{
  "d_mlp": 256,
  "tie_embeddings": false,
  "init_std_qkv": 0.0451,
  "init_std_o": 0.0,
  "steps": 4587
}
Each number is 500 + 25 x the weight over its row's rms, rounded and kept within 0 to 999. Layers, rows and columns count from 0. Numbers have three digits each. The size before them is the row's rms in percent of the matrix's.

# layer 7 MLP down, 64x256, rms 0.333, rows 0-63, columns 160-191
093:453482536467511524510552502507533495516489490523465506503494522511513521521508493564488537504521
094:495510518484491512457557540498532495487473503515485490520498501481512492481526470548460527513524
100:507509508451518516499517514514499492491527493549514511480514480490478504480493499499512542458507
092:488498511532481500510491451503488478518511502479537522492502530523519494508494510563523548521511
094:479523471486472484494494484483505477534541536510519481503450482496495481479481469482517496473507
092:468478526476507540458502490518516481538513458462493517518509479506493517519499497506509497455484
095:508499522508517508489507522483510492503485510512473523480501501494533522503486408495485541467489
095:469519471489472488457503495522527529520520474462502533509508483487522510531492492532503487486473
107:474560507497498536500496518466518472513526530483473477540493495502537473473523517453515521490503
099:517495500461493496522476502504481509488495466535506521496527490463525475510479484522472476469470
094:508487476539489501550511519504517474474478525526483487487511479523492500458480479522577488517507
108:542508521455475484471484565507497499498517496513479522451513491493509493506464545538494494523474
101:540538506459486510498486533516538517503502484506472484512468447505532502487502530519486543511450
092:484531492498506531506458496479556481456527537489502505499501472494459486510499473528476505471468
095:470483520507503519515491541464468506470489499468525509476464487490486499490504481537516476469479
095:485488464507496490503445519493505488488518480502532519494501478439533500494504530484510515504469
097:479456519523509503536514507521491538482466520527475541509471491517506514530468457454518534502520
101:504525492526500512500539483486514483464512480519531520519498531515484487480503516492522571468522
112:507503513495464514480507504498536546543522548514481487488479496503507488498522496462492490498470
098:462529477483514476519463484447538463498518487478491493501506505526478448466533513492545516524450
098:503516514487525528497501531517501495474510490489504517496502450483501494466525507499442489514467
106:496471478513473442511490510499477498501449493475466481484532491511508498481449499490527519539476
102:506512481494530514480481530492503480462466507488517503481505533462555475489505555500557496495474
096:541535509478517486490487510528503501509532504465508509486506513491561486515484510474460486499525
118:514499509537477548508502502462524528518516524476540512557495512503541515464540504491529466504528
102:473468497556521485486527508512505521542462474488449479497485488517500507512503457513514487496472
091:477484455480500496470491523479519472532496518481486459509526516498502511508514498489485483521513
096:498500563516475495500494498547513477482479463489503488482521522551485502485501494543500515543458
095:511481514546505488521496491514513509486504489489451509487530542511555498532505477520480518501497
099:499536501536485486518507497480476527496525501512492487496474464476506513538438533525505500484525
099:519476486507560477469481481522443517487546472511474492472510499468500503506521491543497474532519
138:490534490447488528501508514496553497508478520506467477553474518516514516500516483488544493528516
108:508531518463512499511487504514498482493551495522489494525549477491519510495493520493460485500493
114:508499478535507470526492517500511485504453502495521505539477495486471471504516437425525474459520
100:518477553537563453529503488523546465499458463497488517521485463535513488524464449485504454469495
094:493481464520441516524487507468487507465452531472473511509463523467490465499525512467488518451532
097:461505500493510544504520526512546528496499469469421561533487495502481548507536510512506495485480
099:467415500494525502521442551531471510537511568478502503500479519484490532479488540518511532488497
106:486492520484480516486463508487526481486506531522519510514499499511507526526531486465560466501510
093:479485475495490516510469441527530505518492502531482473491514528502501476503491500493518506508484
111:487451462506541487504486497529509467494507426500505468497517480464488499495470478540470467514522
109:533527473520482484495507506499476486500488498515469512523478504461497522515494486481504505473503
088:513482480525445494538490525492514534473489497520515529490498495492520499491513479503488465478485
113:505502503489479488498500511545470470498497427499530479468507464510524510503487494512465465543510
098:492470521521519476466508497504504495478521499523470506492487523485488489473498523495572546473515
100:482509479534561492468473485502513495481483475521506497500509514495506472513503555457494498497530
099:497512494497511506522529440504507469473507512503539515541477472486520495496484519490536472543529
104:514478516515479506524508482532483516505437502465472502505524543474515537513537503453497489497416
087:522521475504493496484543541472471526489486434521520520494483534467540468483487496520542490477480
097:475483527506511545522507541498524527500501489487470519485504456479520534485527486479485508481540
093:534487455467489507479535466480465513494542495503483490514500488507528505499481519501493468480527
099:496484487496467477496513471495465468485515539507505558500473502476493457479500550471513553514515
095:483483490505490477484508474474516493469520571469433452497546470509479492530499515488543501504530
087:462508495462494508520471529496471516487474485542514481488498490510478508530477527510483475478512
104:492519446495519499518465508512508482484540491501515506512519511476486446489508545486536490557498
096:501452508542534531507521488485503486517519541509546533513517490490476447503482490500533542483472
102:516445504470546529514480508537494476513444509509519483510520496499507474481544487448459462485514
097:526511503519473476484463515504466499465530560490517507503508504517497501501499523490439503538480
094:482517500518498512522440520497533469473484447490474536510530513511501456461516511470477498449486
097:483484520540505514494467494519505468499519508484507506534515534502525525508518480468484529513555
101:506501474506536507530516502497526468501514464483511486501483550516473505499496495517599571489522
106:482498513495493520486526493502513505492497543501545505519503509536494504514517482466473514468512
106:486509505473491518502495485525483482472472475539518498494522494479495487511507540540425493499495
092:511525493498495502483529491505450497468470521477506489502504490470511489516512501489523494527553